{"head_dim": 32, "norm_place": "pre", "attn_scale": 0.276, "tie_embeddings": false, "parallel_block": false, "init_std_qkv": 0.0829, "init_std_o": 0.0185, "init_std_down": 0.0185, "lr_mult_down": 0.7, "lr_head": 0.00858, "schedule": "wsd", "doc_mask": true, "steps": 5625}
Each number is 500 + 50 x the weight over its row's rms, rounded and kept within 0 to 999. Layers, rows and columns count from 0. Numbers have three digits each. The size before them is the row's rms in percent of the matrix's.

# down: layer 5 MLP down (transposed), 192x64, rms 0.0524, rows 125-191, columns 0-63
# up: layer 5 MLP up, 192x64, rms 0.214, rows 126-191, columns 0-63
down125 111:591455557454517508488487445479448523614452469477615477456567531479518607427571541531463486492458419449497564467591500523500568533479521580476456529582442445435489485508578501506523540447545486
up126 100:435503538506404558559456480461568535489456514538493497472524497388476470574485610569574487460469535507414521518526496514583498510449413483488575486469537578446576543427473592561486560442508518
down126 113:457527570491480461515437494576547391562521537535595552469451510478510387487580481385421531495510594470501444534498477563575513529501500578470463507524471533574558544524545446458505478591516484
up127 095:458579501571459408392483422547442421494541488521504433522480521474504571454522524472489504504463423503465514467492568450538498483557430489515528522517502543541620510354505628540486543524489492
down127 085:478572458533567466515490603563504478474480437428553407430449500442475584491443487473476445464390486413600471470477401569560528544454466526504452494458487584498547449511476466450481520495453469
up128 097:515456433595380598461539547535488524459559487507516425455507446542523472595490541538486480491475564478500589442423489522448576557482494496486557509471539604533470553533432409561526530552478456
down128 097:526482464545431600481422451493470496527502519630592505495485552477541540534450456588508464469441522510454550584474455511522570560529577433425498580553394551563445524509509477492474491473446455
up129 097:489496528523435485416452454510450512528402437517484369484518482461547519517580476468562392462494469523434634535429557524510521560515569508525500483529514482550509547511486555530581523446535609
down129 105:511581537540539516428478509498440520450369510435476476522494534539492494521550454521530505477532560521412565480605546529577509424452413514587530541458525547499527438532610560535495546417538552
up130 099:456511450463433532485579482456415512405449474528440469526492588553545557546543608482549549499510528472467528439426403418451525495545440561483486559551443454461485579429554496456511509472567465
down130 091:507589517493523527553467571459532432451556455486554520463448488465499607495512416515611438495549483529533470443449517455505423545554478438373486497398477446523542501476542450571537578538476540
up131 125:477466567467480559478481508472526436480574524488490444522645479522541481535428499450424492507545445511477373548442457426427494603483552464519552486531558491595524519511483452521622523495509538
down131 157:415435535484587633443427504560554505539465469495472490619570421563499599478459470430483543506534528432541503486516487490474458483445462546520469506468440462522529473478510444515562403511466421
up132 112:443460468557442438514523560412556475455488539473542467489522498532498406573624495419482435522472582613517560470579463480582535465569497439457547496518488472489591447494498540532489518552550551
down132 106:513575452628502478434515473498522446393477503510471458504518472506552503462537547448591408470518570435469544437450419509461509418495428482484536447566537487498559587432535518471558508561449569
up133 093:522519462495543500528485429584510500442501549469450463525376572490526552540457550460613382511455430569516492502514444484540454581461477437532510517488420570554473567566494530531464443476517407
down133 103:454513557509442422520497602426425477544507520500494565522516537416474426544566485471521566555533418479515575452444419463595481487408585514519474430484427471427521546527578477501528517453513466
up134 092:515464495534532582501462472427468517554426629484547461446490598548573514494536409452528542506461488450514423606506425515474486541558568433563576541485528459501542524515518422527437502499420492
down134 104:507577519521468503557443546387489453444507588469467515501518473523537505491595573481517520506450507500466564528485454629543491583452618531476486518432577416447499425506520499476554502568415477
up135 103:605473531554533451501432483540435498497553499546514518505562516454464481509435530590453425493460390569435374563508567503521454502457553451511530528485540557560477509484451501435518521544622558
down135 094:470546484502518515450491541475477488463394526495481428453395484531554550591518513512529534589499426419521448475531459491481462492505558506434452469551421357484589530383445489503505453553522472
up136 095:518490516460484574446487527546467526498543475467450401408533590550480568597467451505550463485510404546477502532490473535580568456573437416494449486520484466475454511530575517500480486354499575
down136 124:528513519487568527466467471447472570464394486466448544469552478551505548550469513531564490452524399402526451434543480468568491457536462551538455484460548370514638576523557545455480509468530514
up137 101:513503549592527462625490458482326424536490455501506509507538548486600505632423520466493522472480451473476416484486451445448489472516460447557501456473536552527506460529507519485457569514477554
down137 090:538597626464440413501452513509466507456482520447430555480420429486508516540363545516460498547504494569489411529432498530577443518442413428483507490538525481527503461528470478532494479503395518
up138 095:427410417468469593433459534563482469537552500505470447492530493500425424398536553511424448584549485600451503527521512480575520569567458504504445438457444458565450509546454549510477518438505513
down138 094:455529420500418446555485469515420503531522547420419484434553446555536547521541476480412504490524451424479516451458498446396410475432558453504500435505515357542437493538529529504471563532500501
up139 084:451485566515592502388537482447582519494482493549459515550448460527538512467462526473584441495561431569451536455470561454476618494460536486504478569529596426508565540451531543419461540488561447
down139 080:479467462516579477563548598464414439591504521490461509534541494484430518513414539490495475519485483543563542472448464576468516449557559510425518466505461477507494410464448619646475442468536493
up140 118:524548457513560507627596447529444526459506471603419552589544459447521504514533509479472463453467482459503454515477603383529450529553488489481479477438512481523521548520451522572492595406485544
down140 108:492454468429478476486369514468613426480420452447544577434528504500461536480509406436534457503606506418452485467482556536449510458544501496571423531544591475516498467507519468497530456526513414
up141 109:455435439506480554391497403558535521527493502477533541451493521424527507462457509425526375487533477495560560595545545484435548513476587500576464549517369501435547492477463497475441526458447514
down141 101:491434567507448448622534448475491469408530435552516459565527492479466522471500470532510479455467558399414483391479539551514462374545409527509491515473567507554467426556557499464531464471465505
up142 108:458497454467487540447452513539544600437492515530538411582497531422481418498513532468462478641501552558423527510543525485390510549536542516539538482529570501522463508481532519621539470474532399
down142 101:441488404519434474482468494511544439493463485551432560505474410459486560468565425530491474543437538527575560540509445510381521473462533587447489532515558424478540389540567445472537568514473441
up143 118:484506513480435509513429483459486450552450518541452448428601548656607494535489564465557466496515421515589429504499482507438501516528530526491545556519477519487464588565488425506433508545453415
down143 107:550525473474507509483533492489553537533443451538579437473424520421489455540606551471387427520525511407510551552497507495442476529460373430503543490423523421532398461537520466487425465474512478
up144 089:558531446595548550460487507465463551497606491518535511486510546502422526535513587574490451581555436522505494540365482417519557499536562393543505453503524464474457410449507542471499514511564571
down144 094:537522427433427511445467594500482480502465492523481515419550522552564509499470479511477513424566543524461614479580594461573504433631541515489457497507540459439466523545520618490498517482481416
up145 100:544519518488587517496446423480473465543471552533447527499449625554531458483499584513540516518564530541546517546439558416500431576604478469534500537528551454535576486521538473426431586421484432
down145 128:492516553482551486505504530448454497502464592480487596562493568485524484439495464539423526498587562478511603510547446625525538537498506603551510419543492433504464414541545455571511591463444485
up146 108:520523540496517383479430458513513567489510513604590492480501517467409464407541557457559520540526551478541566581513490522468619471534502481529549614578549470590512536518504547478560442506506485
down146 095:538446513546471471591511509523469485545491517492536445574560479527557491404533497497486472473501381541384648459402433513447527576490485522488479454466446507514431588527551470520492537437474464
up147 087:497511378514426521524484496487456554602446510586556508446507583528449477600514525474501517428464466451531532547487523516505356538553506516513520537483471469585580531537463535469593494540434432
down147 096:422555544537543554551573561523474499561544480511335588516456449587441511505567493499500577523450459446496481465452461478513511490449585424495459447479585479492509541472613528502549513476525521
up148 101:512410498413395535494565530482535495478458480497408451443462533586438549558460495474529517419501473504469470455479538416391558540489598528546458444560506528383534499514558489474451524539552523
down148 095:522562460533400462469473556504552513519544582549510406444532489402466560475510470466526394492461551526489500402470461456489511600500532492562513442520478471527461439484446501417402481548390515
up149 100:463495483546466516466515531576463510389499543623431510461431523564534512474596556517591452554444546466498532580451432563429504545498440451477491501601585500499491514513481549484525426481441547
down149 089:499487551514556481547582514536398494522380464536493421541469471469465542464485548535600516408507422497550521374529441484451493419473486507461557550495493503541497546489511467445603587540507447
up150 101:498580507507536532485426498611430479531474457578545569473472501489501504558586467467522448464571580437482576522566577478452629545493499459593490512527520567556565545432465463550488493511501448
down150 092:460467516541548461536485556524454444578490518441488614375469554498528527470511521497520535508494480439433443443556502510400465441485491553462484444456462395525501492472491425409475504589382486
up151 099:444483549412503474437539583480425433520508527483499519489531620526537471499535539483485443510539388545569579538478504452438533488457522541567511566430492461554542453509399569593561555511447506
down151 094:526461497441540579448451500466473345537490489565550567510457480431566483431441375502504563539574488510579526519422571558478483579466502502539526516511454569543480497504580438517461507532505470
up152 083:539437443496447468566502585531425425534509609471479460489436525489517357538509467456585501540472552555534453487545543432515519541553498441546472545474461522466510424529597429513482483419482560
down152 086:529440514545516507546450473501550365460578526504390452451493505430457469537543468438518561513521537380552447496438515523566487580469546483491431442434441493415484489434483512466530444521561556
up153 105:543491483485429497491512425479482494484564505516475462488558501541524495497546470438501491443589614499481442495387508478642493539493444619511580573508552557527400424541504477494506513487542586
down153 103:506540520517487461449437529499486478598527559493545567519456515473544422526642436504444554578476528592523470433499505508511441451451527528463480539495460508493555481528508615556577495499622584
up154 091:528557491482534571476516540540551552611426608496563511490560607511536437474574474520482475550556531511519428503496494507532484636487400505576538494489518452519572528540545520552434578466518522
down154 107:540536549481512486505561489427518522540404490603495487431469506461445554626580528566556526499502532474561596520454469518601422467494559501513527508469456462500558502550480499497487466397504377
up155 103:575513441460506563449553402486472531432590556475555479426433569532489471562475493454605464512463472492432425435511417395530498477450443494461470597447484506491509548458509534534585505517465507
down155 102:508569480496539553556508589431441495432545512365490494509442519500468527551448471484488550428488477402528505436508410494528494460535454529466476553478501482445599523379566404481507509489587467
up156 102:549501544416518468423525512459482479418465422416479488573596552540522483554501465489514529534554426505496484529460451429529470491574446463508481536565560419468551595585545426573561506466540566
down156 099:517555417520501573527602462535438538587505529506441511418477423487491560624484540527528439478502556529517502556470500493468450522498444469460517452484444556630401512513463557519499453435449567
up157 098:465497474478405539517520510487467565539580420495536498506586464483480425518465577541516544516562492527489532562515437478488452455555516566642612493492378453479538511460531501509471505485529375
down157 088:415512488428480505533577514463513620521582461509521538500523561540476579517538432501437556595516514502437517579505518475518461528483415514539429384494439442455560514432508519504515499621480549
up158 101:474519485498417468462425474602531559413417473486536481455422490552513432574441488431444456407431502533553485460503562488495498558360474500531492527498554522489474528450416454526502503426430503
down158 087:516542524560521460424483561531424497536443498541490535564405499523420468522513517434596504472515528530593630458481508520494456411420389416503507430494435512546523565475473548494448475530466489
up159 102:464530472484459490494505515492441562429471536531420531458520560482464431539508518494468474476459461545504389456372498421456489484432423546529485572483503441516488576438478462643466541580423528
down159 099:507450514508500529477453451460505381549522511495431573543428426454436406417491496487436512444415548425572518531455571522514444463441480547528426451440540479507501489395471470509426433460520469
up160 096:554453565556633473564459459487465492489549503602434503475521503560506522594544457459429477571494498458464530480496476480544495577464483442441559476511499555506470554631538516588517589529471563
down160 093:536442563448508523455505459478483525483500421465452640461491520551404381520552507474522523475379473552560550448510541567481490477534495488488416547482469502534502435419451477404498513441577510
up161 107:434522463435560427515420504510544538465536555575496504471527543496543517483588546459544442534467504425523556527446500473468542541551525512534626535601495498514424576515561468510597480449464382
down161 115:508500426486573523474539565507485568449516516530465516492522520412524596448550574499451506563510520468534468540489438563424559458498502537363469521513448555612460540464553475401573517552467434
up162 088:499440458500481575438526481545513409445434472440519614495486467457404534518487394476444451493469473518441485512447500386459520558485461465554387416535506536534586496487512504546508501428549553
down162 083:476426611462531491527494430492475518499419471446405550440449449510485546570464445566483535448396519543446493479511587507519462467553546486472410431424492505550468625457483521500488469491522421
up163 110:491533523565488425459506466505507567567515461492517447547533517434487401494480537426485458504462428424391445556447503478486458418468403472438462515535547533457535634526462485509430481524534601
down163 115:460582484502587403516509545491486442523431459590518541484483518345511502498545499524555487522412579480541488511573527446429508481478467511454432458469462532479574520388487430531420528453541498
up164 097:517532428508492480462474429478546518496520546518546495522451447546542490470530493489513441417489545519530468431377470395447524446488539455540457643482593467429569493476464484425517527627475500
down164 093:472573425520524448462551546544441485548462552529400520532542521485480537423495467497452488443457409538544563545514436574551593571506534542528556550445498522497475529488396516482540556495617415
up165 091:450558460551498503418436524573488494548480487516483447447506514528558461523505525479539476580378512518471521527400479539501375543460425438438613482421473579385514531449525499508515525468484478
down165 096:486605469550555515467552515522469432550479524466470480563435454515491511490457467518534441510523494416406482403499473391451498404611547445479509539476560603455440502444522572447500486444534515
up166 101:569443486399468526495525540410544606452511550529517444516529512467520457534465382521463504554456467528517479509482505373519633564521510449470596468578428487524518474504458438501462482545521527
down166 098:521523518481595615476589452488503444453534463527480453565527551443440443516415519512466569543447425412506507453514476501488505444433600524539501518496458438570471533480483565493576407581493446
up167 098:571455408534537359460413476456514458449451525485526456503515534560593422559425458525527491544481543491459546490465519478586553492511482496445544534462452472459550455616425470552483508493577466
down167 102:510485515569479554501501550482498540502479423486470518444586488367511499432452531514409444476480483469440413513507456458587492553518492441476465462476513516484424600415464448368482431488441544
up168 108:425445488427470537522577497525442469490528486516470456485544522622585528524510421455608522429470399554518497560468533520526605454512481458591488397459490465530520557515480494472526506525430576
down168 111:636603534554547537467551508488531483514433569412485475557456529473476537596500510484492492419498520437509533503496435457508402430576400465558480406549483535470499527560513456501531521468495425
up169 103:463489486486502430415455548489504534417520491424516569429545414535407474527499587505476486500474553628423524498451532433438542493478467494445434506531508606494490543483472458473479521497545366
down169 094:496501507386555522537495602511557454555571492542446595494543407582430474571530512552466561471440531542620540463566547414476466511528541517460515441436465564503497515520487515441557477472477479
up170 099:543566491476504523487404503520506514591578451491492459497460438559437380551529452437510527481490465518591451500458584529449476520621594498563449531486511540564523528502505529550384545537531473
down170 091:537555504519430474535485517494435529547539492537560485542355494482514424474585436492515527524474567600488542486548500519425437576475560561492448493512509478462561618372506525529507536451552523
up171 123:485485524435546601488456478495526439535552556533565505422572547517449475463522483444518490562591447494452547614478518505554544517462450429496519448528507494448390534481437611485524589546443552
down171 118:493565532476549465518563570540563433561502469514485479469480531472477488456541475449450460597487507455490606468488525481583494447433520423498488467430511366579369503477434540467517482571436485
up172 084:586491486596616479505455520490589535519507526491516513567538565557461494452488526394526523567524631507513495475466454443529422526501553448508603550483525435549531536486500388489454515437523495
down172 077:498471456476564541577558423512473511449467493564543542519439496562487466430621461541420465522493483489492475591451619588508458609528508542456511494544523491434567413480509537526479548467454561
up173 090:435515448451504542515560454544502519492547585505486535530465489431505370520454475507504432494422464557504408511541461469526413584518497535429580576483481556465495379570436482507482544591531500
down173 092:544517456544515448519467468593480491488459597451558567499566433468532595467440529532493523394516411517558519528566432489513513391474526521444413452492528519545478532497488507462550543624445463
up174 088:481490525502491583545537534494467540400528451461508604598454449516390488455439471468484474511527472530584415573573516432454432560572501502540539557497489471501452469451513501553410540415475451
down174 085:508517549540519516439532519544388447441523542478436485504417529496502522341540508540509505458438566517596460485488496522511441486493518573529479554472545422551386545462528521436494536534509383
up175 087:526465482539449597412430524561541478504503459527475494558553478535494622474611547507440460499545498549561482548431499443513464562528452472439558506576402457420543491535450528472555423515453465
down175 088:504515544509483430533550568583454481557494546592514489494400461434462495481536453495484535467440507539458611450497481409532484512572440458446440459556462459458555577536470587454450453557569433
up176 097:429555545407467540537570450521534457519579485493472468487522537487534576576505605422551516491446441559482436480476463441484507520567558412462525503531576629492516527484557442513493564588483478
down176 111:427536563514554604519459535561628579441369481547502531575471425543619498496467507486466555522489436469527584525465441520572504511472500487519476556524494504454497526478447568463486518502429479
up177 095:462487483504534525481466424506500439509492543574524573573520496464535493468476494441545451579587441495463462604494530444558470512450482518467454600570470516436474478502534643494607548455450417
down177 097:560551521562477545461515511465496431522505481532443505497511453390443550455431476568465476505589441478483488581491431466538464495500511528481448441486465574356614512511552383425504532506481477
up178 115:462489565512410394506521526557438542485539474493497482491485512547468517448602496362467468560516437511442546443493555520573505607526519454519499564508446506471547433621521527573503549548512547
down178 106:468486485505502507453525471548469408564514574446492561472512546501449469377535450523421413462560560525597390478468570460455511476477580573520552502570494468464460536437496492450512474499401550
up179 089:496546439547506505508467474536433472504434516556526422482569588547529511541549469480526495534486493458468412570502438475492507557586576401524466439497459543505478509422483415614600402447483522
down179 102:509477524544651468507502504429467509372477545461604455466463569517519484461426423556491531532473450541556524498569527490403546489499552475554438511481542519517552510423530385509549475464490531
up180 102:502441517452460518509555464515492479626514529476603475553566547493552455558467563469523460498475464599420587532436465479450544588477504525493599413490583498566516498561453460449499514465556557
down180 107:459493547487524517479553584544481427497543503494498512578504540588580472508494488472568445531463549367465465503517503503503462440544549552530426521318531491574481539468436438431456489488477454
up181 113:463563485495488525522438537519462515523414466498468508477593463496534586525585519445497484496441404517542363438565558412466534453495450505449611485454492503510565577521462497503429503433579501
down181 103:468469465491597484512530564597457514567496391457472488483545539424506497475462419590404513505471488472552448417465498503469569450453446475492581451505612547496459541483512499483557564483403468
up182 092:539515465504555462572496439480474521470516470533489409452595593545522524569474446596543476467563496507409594484539526501509480511474464489430457608453576569439573459453458506473555560560444510
down182 086:449517468533451498502579589511501475489489605438522521590573478444497467566552530518457464467478585473540465389538561430449478517496568410494509497424494512523507575485578563378482449476523511
up183 092:505439464487500384487512444452520479556535550500539501451503437530432483479501522380537543502490483546571469534574464437417550586458640490495569533579449530428506502530518478412462558489519462
down183 090:510405609514470553545516495487479539569465553457433500453573419534561589553490440597399514595477512478509491551516532506418511505469498468532536438454520407467497543495454423448488555444487461
up184 095:423389457494448551469532541490502531501474503589469482450521508508468409527500552511546405509459544477526567404458524419478496446456411538550388565505614452486516542521541494502425458513476562
down184 101:563467447507593567555507537514577515475554359535415488577551545506411443531483420510500560548559530560493475524449556514497590516427444522531490528480499536454455489459510549536569475562567466
up185 104:545545438392439521509502487539553580463421541612476520539491477437447515500480573516492453585485489553508446492545559471482566479443555395579608544511412549509511470531468521543557515452456490
down185 094:552533473521485523444460520485552483510465531397514559501551529484470530425340473542502460484536403471604498511481562502479400489580495443463525546456464472444544421538416533481487414563485492
up186 116:563458389459501521571545526559482531536542525534543564582548500443490497617565557473571391513487549610437441509461514510454515563517519520552452554503435508568584499473499478427485540519522530
down186 110:594476503492567449551522505499572497522494570470462441431469489484401568487546485485485505406548494572465488504469479532487517515451465503626473515455489527668561428586570551476499508556477507
up187 105:417577424538495519492538440494489509539524388559442414514554500500547455497493542490532530494540484504463604503522485518369514506571542496583504420488412553429537511510403454447478573549462472
down187 099:498476543508553428562469491554422475545421575484443535499486499451542515535469495503482555495526532459581502518511389422407536603369536549493555596573498481498522501460573541515504497415498544
up188 102:491442468405477461463591495542549545410513515578569437427525597555447455506455489567421458505492406585463424495479485518470517385493503543470431479455546522519535515557474514521487429530529551
down188 098:585575534569460486488447568490428502545525538507575541518480498414536483493407439544467518557486496454461471505517465512402505495452522502470534527501473508422598578367564532418491508576575529
up189 099:479543471510440496522489410559448458506438503577538481505535523436459395497383551480512517519492453495462507510529528454389532557529491513604513414566471554534543496618540489587518453461418484
down189 099:480464586502490464520623511430508530473426543565524569459549456536558456593476506504427529517523511490491492464448572528579499422429483560515491531473432564553485485440413509443518428578525596
up190 083:476551473509410577531439464432521599578420488543457483446408433562538540584504528407515487451566531592495512451537454454473528471501485534485508505522536524526468438546405478553497525541493610
down190 087:424505408446514540545472465600515448505568576459495442629513511579463492566428458585534485524485522527494485483448436528485567482532421536510520443445492581473471520431467465544507464494620506
up191 094:516494533594473396483414421551494502448493440522466510455509549462569429512514488571408492396458402447487495594445508510489520511494535444493625539489462555542437523530524557530553542484458463
down191 089:535603568562533415381524509476550507445547645558472566484531463481415400447520469524544533481574525477521461502564516502485479443467459484499537580457415498513509524495500472502436516553563536